config = dict(
    num_hidden_layers=14,
    num_attention_heads=8,
    norm_place='pre',
    positions='rope',
    rope_fraction=1.0,
    attn_scale=0.125,
    init_std_o=0.00408,
    init_std_down=0.00289,
    optimizer='muon_variant',
    lr_mult_qkv=0.5,
    lr_mult_down=2.0,
    dataset='wikipedia_en',
)
Each number is 500 + 40 x the weight over the matrix's rms, rounded and kept within 0 to 999. Layers, rows and columns count from 0. Numbers have three digits each.

# up: layer 7 MLP up, 1024x512, rms 0.098, rows 800-919, columns 192-223
# down: layer 7 MLP down (transposed), 1024x512, rms 0.134, rows 800-919, columns 192-223
# gate: layer 7 MLP gate, 1024x512, rms 0.0938, rows 801-920, columns 192-223
up800:517478448484517575487494499453468522464513469491526511557504552495520468468545565426487522530487
down800:486508486506572505539501468555489608489515469446448434512512511528507468407540526508513556493539
gate801:540541490506608502486453539525549559463558480525511458472534528517476534429507542402441546469488
up801:466477460445502529446435431437490535502525471519501455494554534582566491458516533494451513529447
down801:545516448512501554533503529490456496542489423445572454551511497480473513548542514538496503394526
gate802:550482480472454487483497462473459459475469562549514558445520452496470512535462483543433545474482
up802:482471470458543505496457524488515467535495471556470588471507509495533474570477511445435541482524
down802:473534437528424489489408501473479491523477460496484489470551480487529504555562500502478444514548
gate803:568537462470571480467463535496489515394531542457441481444493487498512488521563452451509500539488
up803:529585583455481555509492544508465482489474460464525471514516508497526471523435534538425571484528
down803:549480526493519518486552481458583570494461523467453538490454491553497436502477490478459492554567
gate804:509492543504487550480486500509459454514463509416540487436475550479544534462515456498499471430465
up804:456515481451527517476510528467456482585456551482552520403506457469468435559470444468458462465486
down804:469528477443467595498548495458503481473523511541494535507462507537427568507500498465551617520464
gate805:542498475535485474487482543472419533525469571534481461560482468494486500583489428512497515479529
up805:590515493542494470506485558568441472468512471549557478496512556495461509508486421514522488529523
down805:558571430523443521538490486590543462422436532473470558588420443559540536498553447552556556538561
gate806:567493436580463562516476515475518449484481470526391433576497464430486489565537511533483452506476
up806:531448469505482526486451527460457489437458483511455478528494607411566457510444469555518455449489
down806:626349458560479523564532579363466499531499557513458508586595539510566473589499466505530478427556
gate807:448503442557497483491387486410575449432476510541492487442488505519522492530454549548430519535432
up807:542532486507554489507502527479490455478444465459445493503484491500565476485499537508518548517574
down807:531501529433513528527596494550470519465439581493555513511382435562443571529482450506480531552501
gate808:498509523481539516561507463532494507452578420573581507475553450472539497449523467425473475470440
up808:565448444503493477428499592504524464554475551535556541438502505537449508473502486573499532513449
down808:555442489476485513507509578486528488443508470533515479416514496505513437473501503501546502547520
gate809:545510513502412514538490534501475462499504455540537485414438535450534568515566471535597524546483
up809:523486546483516480474427462511446462440529589499504486447500470497501552478460495486483513486529
down809:522436544513629623468544418487496491488465520599459498519533474473507539539509494490443452494552
gate810:525470556472485485444454555522555482467576492456500491508505517519519584546521514508493522499468
up810:536443484424528475544429510573499500486441519524510515519576491504536503499419509545466499504481
down810:622404462474517475543549529443516523552558521540515469495616494466584492528431498571502546530485
gate811:488508459509424483432440418483533488442469489469559444501459410442534450507510481460452552574475
up811:506507459477491480461550532489520552530465559617503518517525467482468558472536542550505501495515
down811:428543458569495500513545471491492567497490534480459506527531472494490553579508542515469502487553
gate812:503563536531545408531498526516450554544587475461479498539530514522505522506515480545518505461551
up812:491620472546529414530498442550516553512538495490583524490484503575521477505506483468486487504435
down812:477491526528511492562527464473468550552439516487468527484524518512528480486461496391550444634550
gate813:457540529497587538508444481498502453458465499480514589571536453437517517532556487557432592486502
up813:495542516547457484467461544443487541542504483464490554429504528519529404498532430469439508470494
down813:454439472531491545473472511445562532483501478496543506560464517518479446464514513500505507565481
gate814:545376431476526537543470491496453508477493518479446500499495573451467519448497492541475406585457
up814:540558501558484488455517515493479517536498431492425426537477515492498571525538438534507445456506
down814:482507514496503458503512509539518532555434480415459528517479421507488522475493541582516492526474
gate815:436533470491506514508470512474490479447553531496484499490462531581474492476517565464432491586484
up815:473417495472477461502497469529418501456456550469387574477509469474460510485437497473485509465469
down815:548516542508460478540515522537520477513484430536478406575508485497477517518452565455537442504569
gate816:534494546491438504575495446491559516546481454481548428508537443569556546538441522458498525533470
up816:557551485577552548479526551513547498479437547488509459465458527566524511485447468483471530507510
down816:480535499457516516518463516472476393456489498501517540477500452435471490461445575473555485508473
gate817:444546538470449473457521451542484533465457429499515486482474504494520460521532535508541516494491
up817:509483532514498460514531446445508472555457563531516530493483524493468513487493432490476512485506
down817:469489461515530516522479489457456518501561447515564565482497571506469523478502443539539514500538
gate818:544599562528508499434559526410448496535480508500556523578474424505498526554475608539465476501575
up818:472486469580480505526501490530521485534566556395550466493541543478500543506536489523516459492470
down818:450496445487508554443549510501509447521501541518465491512447539532485441486509506543448479545493
gate819:567479493430445512496482449527517496472520523477524500538521468536539588526462482505506517523450
up819:416518523423517476558600422464535527501468539489471534540397568529457405550495458538477473572490
down819:476512536483454459514504476498583542505519473470515441496483514551469489471521498544508441530520
gate820:525470461527487546564439449585449459461498433495443474573454496397444506502560479476506507585487
up820:489487488483578594502496547553515459559454503479479507487509484518495477544525478479537436531515
down820:441510428425500587490422488550471411450489496535488477467440512567531528508396537508436493513563
gate821:537447554548527469511489510531473506537534458533485478491504531521428491483473571496508508461517
up821:487511478476464518498580502504519518433485503556493555489468499535581496462509461467435426492511
down821:547513510550552487532488448506540485514539433470600512528498506531546509526517554498452482514516
gate822:539499560528435517546490528514467543466508473447502498492519453474449480596502487513491482479536
up822:491472434449519534506506528511429543536557466435475575501526510532487568498522494494576487541496
down822:457452490535468497548560572517562455486466560501452511449550495562569514535507531480502475447482
gate823:516500483499475492468477395482451490466481432536488447542533500464504484509518506502471460518517
up823:487469473466446419531504492478497495463516502582478498422545494524552551501482491494528574516542
down823:531475405576548429547510534510472505552514522524566485567477510527541528594526491510468445491504
gate824:540469556524545532522485603477473458471572461497562492511486511516556438469550539480485502471437
up824:496614530510553524488572508552482545476463567537473498488514464537510526548505522565543477449477
down824:503510553553490553469592493510470524457457532511462570501451493489528504469516454455471425549541
gate825:458498552587498488496502497514577585496537436508462468542496487455474535473476520485499449526518
up825:469520524419493501530475510486477491471508529523513503477522524506440482540533501532523529471511
down825:495476514478508506474434510442473449502471577508554585480471486535482441429560497574398532510468
gate826:444459471491520503460480536618482465487499433539447513466519546501468500546433525549554479525469
up826:535534529453446478493557479585493544511499524488390430467573468520503568484471478476501462505651
down826:539478505443510538502549443568486492423533588501443408473580536553486474522482484458494530538528
gate827:476528511491497546522534537480465430505429475397445524496481459494463495550567491559513495459397
up827:469469470457450547564496461554450433470467563436450590499564560480474540447530545533515490513501
down827:530575461463537494543554486428472478517445573543495533484573521500548491506551522482508561442497
gate828:548541481486568428530426564500474500523509462450462500469508598488524511503565513520465497542479
up828:560483546567450499352510483462457491542566506344483479523459591512490519485532499531485466534507
down828:471488437467574525499531537463509368458465495449500450532490495481511589519475486504516464471503
gate829:477536514513494464576483496565534532512517552509530477503552457518494521483409569553489538526497
up829:525450481473521466533495468508515495516517536482505499492499445426566521496510545536495375446484
down829:465529495561525508505501475495384557444522518543488472590513502569495508568482494465450521447519
gate830:482427483477485458515515559495600530480507504550413528509418455493558500520521515424470491428553
up830:505488470469545561492466598527543527516458480580525457538536530535508536534576476492492552539525
down830:514478540498497579511487451529439552388515527558501587474475477600529512542489420513502502506545
gate831:527479446538513495505479444509529485497521510505544493498541522557470479510479454463505441557482
up831:518587534449533463470514545447482484536532550474519489442412503498507492531527561473552564452540
down831:505510497435453452505517500541498469507497528560487504568483416538564534534432591496534504484505
gate832:524537486444453524538491504594441546581594450517550492442487493543528533510500442494522525474525
up832:507572419527504502534557459511562505466467477522499510525532510556426506446497515471508470410491
down832:499480470562523519544449405404544453446495502476563558562522512523452477497577498532471514461533
gate833:508536453466509508519546515489479476568491466490534470513453422510521529436573472448497470441540
up833:606497515510506483520473461539490440533456516547499405538443522494492508462526470512519455477468
down833:543454506526450498541505496494510509487474524436530569520524522478579450544526514444455512480511
gate834:490504510540462517540452477488499484500520498475505503501475504502544508549476534480507559494439
up834:540533496497514635519481538519498531508494564494490534559521544507498558499495542535485505436461
down834:494547482445472553499451462481490512558545594462447552572537492512551518504517575436540494384425
gate835:519561452513510490369425477575427540508560504513448565500501397420538482560497526431551456470487
up835:499498443501494511534561521587444494547543580508454522537486533488499612444477606538477505504513
down835:530516472491527483510462546552563505466465517511511570540548457595434599430509490481494564504522
gate836:561504494543483518487477450485430509524496464534501528557498480509533499506475492507458469508448
up836:504429526484500436492466505470524445560452478490472527517468480532554535446501436532483591513531
down836:482476556512497451451568557442494478594463535457458540468484533509539506453470453467471479478507
gate837:485524484483499480518479522524497469471529488522502498524413571427442537503555449511521454475512
up837:547464460520506565499484505509497508460501523548514521474481392473459516413525487460541474493472
down837:535475538479449506500448496472522476443435587456517424445515507562475470498528472514505544403533
gate838:547509545544446541507457488498462518504543478487530525497523536466504525481462494505523483517537
up838:519480454519521481456527478476580517504480456518517558544481515552467457447563495458533474525472
down838:535454435496553490512527433463626383526456525462405458550429508457430520561546532519500470445474
gate839:489480571448465528539527534500567521480518543475549536507427507494471523494458439445463526633494
up839:523518498557452471490494501520468537475558489473500508606551485459499512521563525568521492543466
down839:499475483510519459484442419585518533503520486521471504534521462483485472510534460508476532571540
gate840:379536498506492528463485519536443569578515539500509494492535461448431490548544563438477576511540
up840:594529435554542460585530513547518518501505497417436500457525536551545524514437513543495487521501
down840:533467490556462517534462534449509498575520548493456536420547456474540513513452453505566544464506
gate841:452447445523478544472544488490554489466506497483484488446473565447519510491518543503516501452507
up841:537494436425489570463529459485565575524567489517550463597524498512506471538513401449465513553448
down841:516467494465532437501520525503462528451461494475502589449515496510505528592522564522509467489483
gate842:463478435566418388460489561525391511588561568542533493508474511417498571520584505468521535572420
up842:492546526558546504488478513541413576461537567567468466454472521459443545517565498492510544528548
down842:505544544552457417407562537503461418482589477497478529468484503486466569503457557536484442474546
gate843:475527504524458451502541514506504458536462488496509508449588542491537517545471594502508587434531
up843:594608480514475534570471474514494548479481579553530518486515533506596522491486536456510556518478
down843:569478428534515471461486529475477512444497516522464510476516535577479555535534567540496516485539
gate844:563467503496480408556510536514518450493514494465505351536601495570555513475537489572554509546435
up844:494512559562486614422532508475584490473457500528489559484511576503433537461511503463492492504537
down844:522463507549462553524541505568542518478428555575439524511485541416509425463598572559522420463531
gate845:477532488493515530475435472459424502477498420498508495576554537372488573463598589505500453567560
up845:554455545473446531555472409459440463498477464496508498501552599462506560504523512464458529467484
down845:447561528535429537496505404501409460463535503537495495557403544520474502500466480455450454566488
gate846:527497531522534515460522530521493483561487481469493479473406510544503482465493542550498444466557
up846:505483471526529483574523547545504495542525497418458519469483511465510512544534461514507549474515
down846:461492570524527488519454512504449500519467603500529595417411489474518537445479445526549537510473
gate847:500470464516518515525506484516479461526511535479537514474493531460500542512531496468453492473479
up847:482508522466490541473436536487494475514514535571494488516447504528500427578508487527485493502475
down847:487555457532517508445515650519480521496425386545507468553512487512491512496497448474596538468448
gate848:522474452498491506492513442523509542439485561494440466517515516506495530536473462488478456598504
up848:443470515526516577504519445409434483527467494568547527423515544522455560554512581448503451499518
down848:517484575549504479498543498458434463467551489528509462531432454546522504513530610507505499491494
gate849:485447565460466544497504457572497517542502522566469505439463482467442466589563462495478521528467
up849:443469485528501538492452506518485470521494553468546494532514402563495507500482539491482467604530
down849:481465508509500509537475527567618442577491532496522484486489450532505433538511536514524469584539
gate850:496475503479482525536480467410456455526496499519466598500465489473566508532484549596523474516544
up850:516519481572493463476561484472469521507479439425522492469453474430457491517554475512413529439524
down850:525537498502515474498542442529574548583442442471499503525527474458490568446473488524462548545508
gate851:522533540526547480548526529536465511509510500473493465496462402459521520538557468524522472516552
up851:464402490510511467490441491526557584473539508480491476513501566568501477444477534519467443450448
down851:515483495498500593441493488462454493463514459492543437534418528501491516465538479452505525479422
gate852:497440487507406558460515491491481495510490479496494489529465407563443512480532506510501508479514
up852:490490483493517524549501467466465546530533491499510443511543477486438449554497542479506506484515
down852:503509610513477483482468532492515542467512505500471490502488440448428499594452498421538548584477
gate853:491516494478479544455474487485468517464526518536446492512570512497535471545454531477513571459515
up853:517473475484374447494547533472480544507478495462489456546541501547525473503510515483442545444454
down853:528547487482506500498482489520498523422535513494490537466493491478416421512488446469503494480509
gate854:490535516433502534509466445441492455542433522531490510502531451495531502542528504481502507510490
up854:481506470527426506472512507540496546522455530522500445518442446462554515516542543493503477523501
down854:554505547480505477511533553500455537472523582503516487462522538507461561525470480549488535514542
gate855:521571516499492562486513515509474468427539598495603542513540535515491501452573539570547415499508
up855:542461494570455434525544499462461423502518526509425510465518554534486526455521530463518518460403
down855:446543506422474604491470505444524470527435521509496478522529451480416520500535446507473447427443
gate856:486442535476489425455494550507587521484467496541571480475507548527479500485581477459514488475525
up856:550515499515460484489442504420460453493507482490488391503419427494527472497503546488442504539478
down856:517555501578460488463507505507448424536509515479568513548484520572476543517493445488483521531506
gate857:508526420545437511509506531508442511460480500506515477549496456509540512494526459552540506504494
up857:396446505474494444466516466552531489522441527455475533525536525464574501503418529515470601498597
down857:493522481515512474514500575510508549462509424461432504452554498539550462502455501497435565483584
gate858:503514508488493483520508552501523479491517455504532551552496513484535447540487526498445501523555
up858:497547531579446506459465492510496519484495520455547497537504483511568531561481492520543506513500
down858:546560475545539510473516465431483504464479481558502500450491495521463478518524463507494446495492
gate859:526476502451487502539478535517470452534489516476447505509524501511490480474497496477513481435493
up859:543538522525538468490442499515475462524531510457522509539436515463512478545493494503486442497532
down859:499436554460543525455473518511518457490475537501499511508443495522515437534537532511491479452544
gate860:484420484488507561526502471510520452503472491491501544391481423526479471495575556502498488512451
up860:478498491488434536504512424555520522450533522506450560498514515516484453513587540435522580454597
down860:431441465473483488463506522499479427511487462516508468536501507481463437471477494438492495547449
gate861:492482540543504412445464600489527446489467498520549457493513451463523490448513415540508500504579
up861:480536496485504615493488415454513486504452492469528501492523542501455479470486570498493504484515
down861:473542494450464459546449517450492552554479500512608520452560556527512430484514552426575502518495
gate862:468406452462525416437458482484489496451490462511472405493501485496449545492471453548521504519398
up862:457526542494496527549505510482509480436427495461538480476504519444465555474589535482489477508551
down862:485543466447482487535509492444474421526477441470465520465474428536537425453530581516375472593495
gate863:485489474517530500472506504501457507543477500530539422488518505534530514412469514523467518526482
up863:404455518483506473549479437439518461523426483505492464477476480434518528508516529452473515529471
down863:425471496518439570479473499444534436467482496523492440467495517521534486418477452606392542518515
gate864:513482447553483532577472541548528520529547508503454539484457503486466514541486497532543578557546
up864:495542531482490507446472496481521495519509511438487553490460498457496551565477478490488553512451
down864:578520497520463516482487493489452439430543535417489477444478461557525518544570559477551389461470
gate865:559446516526417461529420512561554468505499518539471533470485404515454526491414569417540502451522
up865:578523491468465476560519551507530409528490433486437492535530559393486509529474474551509507520534
down865:532513524534523505473519499473566458556479524533494568475472527465487520485541487520537487537494
gate866:496479461437516525482560517493528487495547495510487503462397553425460600500476542552427502478554
up866:423581445411532453483497473505508440518487537424511458512525564454569511503524498529528541482555
down866:452460537524489440494495428501481471474469437545510483544523489446540535541493437472535490509507
gate867:479507519523524517551558510487548458527526598521418509495522533451501436452433443520518465481397
up867:493561507469521416491578503401545500564453621508492462545476481516495530555469462476448498495473
down867:484491500496473532442392482520504520470451588462484523446396472489484574527432511477524465457521
gate868:535547445423509449542489467513473539488507429482418459466474529508481511495541518507503432603567
up868:599538514495492491492480476513527469482524453458571541496530478564518554571498573515444467507500
down868:451468473479531534477551447521515550536503526496493499505556552562507552483475499596589490512494
gate869:600533517518541530538482531508519506591541490496490419488449536487482491466535456415515534549493
up869:501594509530527435482499520543503502525504563559508550443501512471528588494458485547514528484481
down869:526467461579448478455537468481464514502431559488540438389486444556534498515427445531564468427479
gate870:556462530536492484534522444474478572559456484490530447558495523510578505533525503486447497534553
up870:485561536522521486411479441486419415528481532490541552495447539554517520489458482540518434472494
down870:594509423515480496467601558500482470462536530517573463506546452481515500441534528438504558530506
gate871:534476495469533460482459509539528536406550437497463455401482592483420523518422580482526480460488
up871:473436493499510522454549534497461479447529432532452525474489491496534471572407497488529472531530
down871:516519475440529456543519568555546512592539472522493512476557503551467496565533563508484534545520
gate872:455517474442457482502494456521517538501474426550484481532461440517520549444522516536462461488490
up872:508525493511565553454463420450469486473485492528498475450464531528544476497555496473465508471467
down872:443521545486475548516503514531496491495452478428527417470383520501453566478449509480398494512437
gate873:511515548533458459460419503481562557444465505498468469524514516531455527548517493507470483454420
up873:532469541532493511481596427516543466462466463505531492474539554533521518505443501597530444528483
down873:523447498505536528497477451503481414483500420495466455469571475493509530542470501462500508451508
gate874:480479540448489530480432516454524435518518470497552498497518461442501537563490517535497525542450
up874:435505499488509519569496492425498526496527517526477497488536542510487442446520474494498560449553
down874:462527455440472522432475482485469489505468497491545446476399470427465497529507504490564447530419
gate875:510601457464465494437490449460518553399543465527478458484569495474537440447446532489451418457475
up875:489444545486481517480480504531557469530514561501508476589488511569479581542511466526541474545474
down875:468485469498543464457518470494551531531494540466495496574484469550486540541529465461496482546555
gate876:496498469572459470496503519530493538460469534514476523571453510545566483465466542454528469544494
up876:468522443540498559540477444511478461547465522492489540477483446472492563508490466490434474494459
down876:530512558499450501546540475464582472509519452560473413510519503512525509521481479476556543527500
gate877:606499541492451522521539529532542583494503459512468383530486460463498485440511500478449446461565
up877:463497529530488469485485533479515446464479462506478479437531510484563509495527477504503481544539
down877:432444477458481437470472542548552466532514553479546510483503524478531462493489442527462429482492
gate878:538463510583470460489428476471499556498505506470491477479502506512512475488437422550548459448538
up878:513484507440538521553579482545551517522495481489471530498571561488565448512493493563525558522511
down878:489475567468481550502531501546518506501487532523388489515502499507526415542527509491549605495546
gate879:409547452498460487448518448416437502447479506481506489542441502474523556409437531469463452512515
up879:555541486563414546450513471555509497449517598519497525500509509478574468489559481559537536523429
down879:524503474520498506575493477475440465453488497546503405472475429473490506519532528454490525485463
gate880:450476537545441459499474438498547461419520497513479460475438514531487486475607506435494473501508
up880:487481516492483522530458509433551500459439573457511547463503481474541524536535470543505521483517
down880:608479542508523467472478447541494498488532573478470487492490534557417544522584467442517481448456
gate881:550473532512539528431498498434562584493561480472440510578533483492509538499506527536540500546526
up881:494526471485569550570512556454489505477539479617476470495570525558474436457592534427505499482483
down881:420557506536437523541446492551364506439514507546517472536538439492521558518553570563508503445477
gate882:480578547514477503479530499499500507535542453498497476460440549457465573507485524507539490552504
up882:530463427519507493517574582485457525496535491474469586573547471565418420450468530428481492536478
down882:520507549459515524531455492559501480501480504564544518558468482505443508485531467510468524485492
gate883:501546426524434575408491524525486442460478546524479523561485493474475507524505531480441461544512
up883:516538524487495422530523511499531546526441539485495575510475538481526504465464509510514576475429
down883:490552504521468532439503507552508526489513518493611556529475502509487492546495490548431460494481
gate884:445512492559534488474542507481459510487548499489472492510540411521440547495520442469474495584502
up884:471452534467543560433473586534562547500510493488511551477583455514431515469486491544545460516473
down884:453523509532465482538470480508487548462489486409517474464574585520511499487525487527449548490501
gate885:474503496446489469507511515463478514491533563538481513475545487494567547487518543526467529496492
up885:501468442511499540526506470443482479456586541602462483492500462475507558470492472462540514509454
down885:524497483544505498469505552480439438454516492493512493553506542501514521471484476451487466555479
gate886:467460474530514479479574462516473511535499453566508503507440565528505469504529520457433489487479
up886:484504474526508558493510477550488416481620477543511525504557477526521603553471573529481535498544
down886:471508530483497502458518472522548521495460478501473420537482513530574527477522536568561438446518
gate887:513430508533534504451506498555548582578572527511476554466436460534521488456411556427426487499476
up887:520463520476426510513511429462447505586522510482477535491496502438486493483537500549570519499548
down887:458532558508496588508480492483506547486503544457485437471433474501533524530505448461479498504496
gate888:480501467477520530508491470478477472454528486480516485475520496482403447519479557542462476505473
up888:483500516543447483531474470504526488501572458401451529479500472530558468461507483462553552510444
down888:490518412511506495493515502517460453498479565539506488505556505552468509510550491531548514540436
gate889:565503472470472492506483443485511513540445462521529451495502434502481509514616504449444534519546
up889:476419514491521501523532516485521553415541514501475501459514536493474515458521531453431541519500
down889:455456436533515564567510449488458482523472505455454525506515501523495492438500480493450499429556
gate890:460463504519491475450515519451480499485560502504486530489479533460467512545454520484443496484465
up890:473502466506511451493475529456518471446422537430443484512450454508493535502520528473404546429461
down890:554500507492476495588439425467519570520558480510600491503478419502493535516456441475466505479555
gate891:508490471435477502524457458571451562459527485466558488477493496508487479532507519473530467493540
up891:512544533471466495504523506498472449470504501429558482421435509553558514435496496456497512448455
down891:486491467482503467387485462503515531466480503467421527473513569480402516510504529493493508589511
gate892:438534535486459493519474511564449461521515427514516413457479525474545522580544508521542556448538
up892:411483462469518586553468497452510550540490463478573476480520449576492545498461498483424464493510
down892:490516465484493476489483466495520507484526476475493492541470498499513492463559454448534534536491
gate893:449485498456510458516471463496475447511533518481553477451520459453552511501550529536469476443446
up893:458508515488544499579474449495482398514519470484480445455469564455457457405526479528553510506558
down893:477505446509436491567447456594530439531453430443548546501497547463522467520533460489545479518414
gate894:490492465478487528517451570543503560482467507483527509618464570553494459457448557571487498562462
up894:525502517498482476481498489484519470462492541480483412490505505515497539492491540529494483482485
down894:500506564508518488481529534509542466449529503506474531497477522514491453465492458521523486486487
gate895:535500548520483470547445499485455503450446463432524499443491495473509528510425405526460520562513
up895:499541509472493522522398522552438525476511470527573574580537446532501459523574503519585530446521
down895:508479500510524488579417505483531479448488510504545483471560512508471525482521586526444474462522
gate896:508484521448532511524369412518502422504543580479528397501543533544552492479480513471508511553461
up896:442476507388473424525538511443499448519504488465477522453481562517501527539445463399519524492415
down896:537506495558440484518463514488395416494559499416531509496482428506530558571514520497443564495440
gate897:482443535458452452508454535467530520485476522450464592573524492469444516570520465488480431561534
up897:498492509480485544496435506477516536480502533486449520516551451428517500513466491423461549574526
down897:534485582489509552544538465421500444453526543501544538517491551458493501469561525475507511541567
gate898:467501476534431453550501450505472543523500522467477443477478439531498499478524453509513572538530
up898:488506491514457492516478523463527502579487440487527480507520466590542496498487555509508540501459
down898:493459518465457532520477423493520575511542464506454493440457462563551496492505511418467466476495
gate899:532457522455502500476465539507554475495494443483500504473490552486507508473482532505485417527519
up899:536451452531571468504460518440529536445518424489555491473513528453481454482519536500418472483450
down899:566480450515485503510481499487438521475407505456489509529484537540514487475537476505465493501528
gate900:381517439537446524491487502528483429386424515467433494503471483476461510467497479504515565487523
up900:468483485491531540449454387483503521465555492508507503497443543474476493518455545453474577552491
down900:442452489524540559432540523512506437543490524468510461566485468493496537454452585515489529467395
gate901:444529473500481513465496490479468487469535511435557444427397501442437503467496516470560484554553
up901:483489508486534578524552515498505481469477509489495464534590470575453555461502611562487498542540
down901:441453532490502494467563486508505480542457552520494560448473536527482499443496531545558530490551
gate902:549478379483542507449530545532447506467497488523462470562508478490429484497557498503493428449417
up902:575511498460445502509541508579480546451489544490527545495476492513526576453534527550572500434473
down902:477484606502510490470573508471465456485426509416477513524471501459533502524507525464532479464485
gate903:533494491452561470529496512450479533479481514472478474493405488464554526490497495533459506409455
up903:441495556520525513470511534529472550574418523605476531526515567523516480524523494497520505473536
down903:468480530530551520477478454481546526512472478548493476452487514432520442503503531488580498479411
gate904:531480488521460496495524419544511532506503473496493535508574570495404460463462542504547491525545
up904:509494426527492505513475578506509423419482410557466518493508464507563516571577552537433559409517
down904:489503522525519515546495533485536441556440390514479552484516512467441498471476468506474417522484
gate905:493451482548509508524495453515471521536508523499481475526515512562522523559417410501496502512501
up905:562550474517555419615485568554545487546566532527438514566463501485541495486541529484513480493506
down905:527489567456561549546554509490526521507449535439486578545481515493533537508564408457537483439525
gate906:540507423575460414450455464393505496508505486580533554522439552527541489478526432546492545538447
up906:469482471587486520529479478517492477511500480611523540477544475601514430491477482468491517482507
down906:467467544450520569512485508503458526522519440596431496513463553481466566471516456502450451558480
gate907:480487524481553484498462526489498540557546462461498389492514498456518555431481503509531467552496
up907:525464526498421545419474490564564473479468475508509479514551512448546473499558530454537497441542
down907:532468540438505531498592503481438480531510437529464565497487422546426571523538542515438535515565
gate908:489476528537506456525534486528503447498403556498557431588596456564532523554526487418432520523454
up908:524508506494543498488544493548529535441558474426552475436498568527534449507484502518499475543456
down908:598528521547499524543572510564519568455556494515442435531490462514486510551496475521481481559514
gate909:436434465559570565517470534490538449567458466466451433509517470494526479456516562397399548584471
up909:438511508433532441464511498466531483573496509476542508499510360554514496516534547482488521476485
down909:558506592504501570498542494489551490442511480541526523496513569510448456534405434508586536496565
gate910:484495584481512527485508491482478461430484447501482483457470514465476433512507411487545534533552
up910:471501460501537479600479446475458521484513536492589476540576481443502518522470523536429493500509
down910:537513497461541457492476438559499469487495505507552548472477543484524472562535519509533482515534
gate911:622422502538463519568447435372518537411497425565527488434430509488542540471512508447453549564517
up911:434492470509479507415484501503482529501474532504535488481511473491417526452476497384519530533463
down911:451519481500572516458558565577560522501496529495480475502523411507481512518440520491555498446487
gate912:559517506482538505380560590551517517486515492515537498513501590512506520536489543467475564440563
up912:477464458521478513524451509559446429469512560523524508535542576444502528448469554420532458518527
down912:550507512587497489476549529414536489490566471493491458542586486434477502490536451488485468449531
gate913:476426487510519522464515387455543545536510563448501438511545498543569466505595540496558543479526
up913:501515524447492504493440545432487540406492578544509453491502502514486491545485438480518609454514
down913:562536476508485520424479576461515469477441408577569438454494461496441463461554460490490504436476
gate914:504542583479466588460513523582494403451467486476479491454491499500494479485535506503450478462537
up914:461523451476501468456518481547480488417434516480475521521505537511506459428514450507520464475456
down914:525501551520499511520551489547545562497483550573516541501498485496495522491558426482525537486479
gate915:509481499457498523484544470551455519537437461440463535472589479486470510538483532498560529482505
up915:486481516533490572535527483510484481478461408563494417468527578468531486475521522486495504483437
down915:507507485476450469473454485556568526493454466441554467425485513490524456536470519594428436544524
gate916:535567487518544431540456466521528576493504517511519485552440545506502522443454543525476528578477
up916:556548505474523496467497546490521493496492488561440511503467492521508446458529488578497452487520
down916:467506540504432483541476464484508482514468496486475523487483524477445484513518505485516527499588
gate917:511449576426517551499517520498525545508604490476463422467541510511441535475408525457500544545472
up917:494526519520500536504513497536513439496433512446428547436484484555528502405576514505569435534543
down917:587518549488519494535556435451458520514474501436477507541538549521573486521499520498586562475520
gate918:523463474441481527469419516560498594460537546518494430557408561461523566485478521535547578535518
up918:540496512468529458585495493530548491491461500532463499475509509496516471497483490457549531527490
down918:500574473508506507529503504523495495494604525500575511478527464520525529439517572376552496498528
gate919:423472473514525544453457463557500492443520468569532472469491560605505531458455531474545521584538
up919:498523540503520511539556515437443530594541588466485468504559411484490477550470469497403523543519
down919:634423460435519543583489497545495543566428507466516511493493428510491546573500528538472465480545
gate920:450511456350478499550460424545474471531559504526484481532577539574510447503477519519501441531479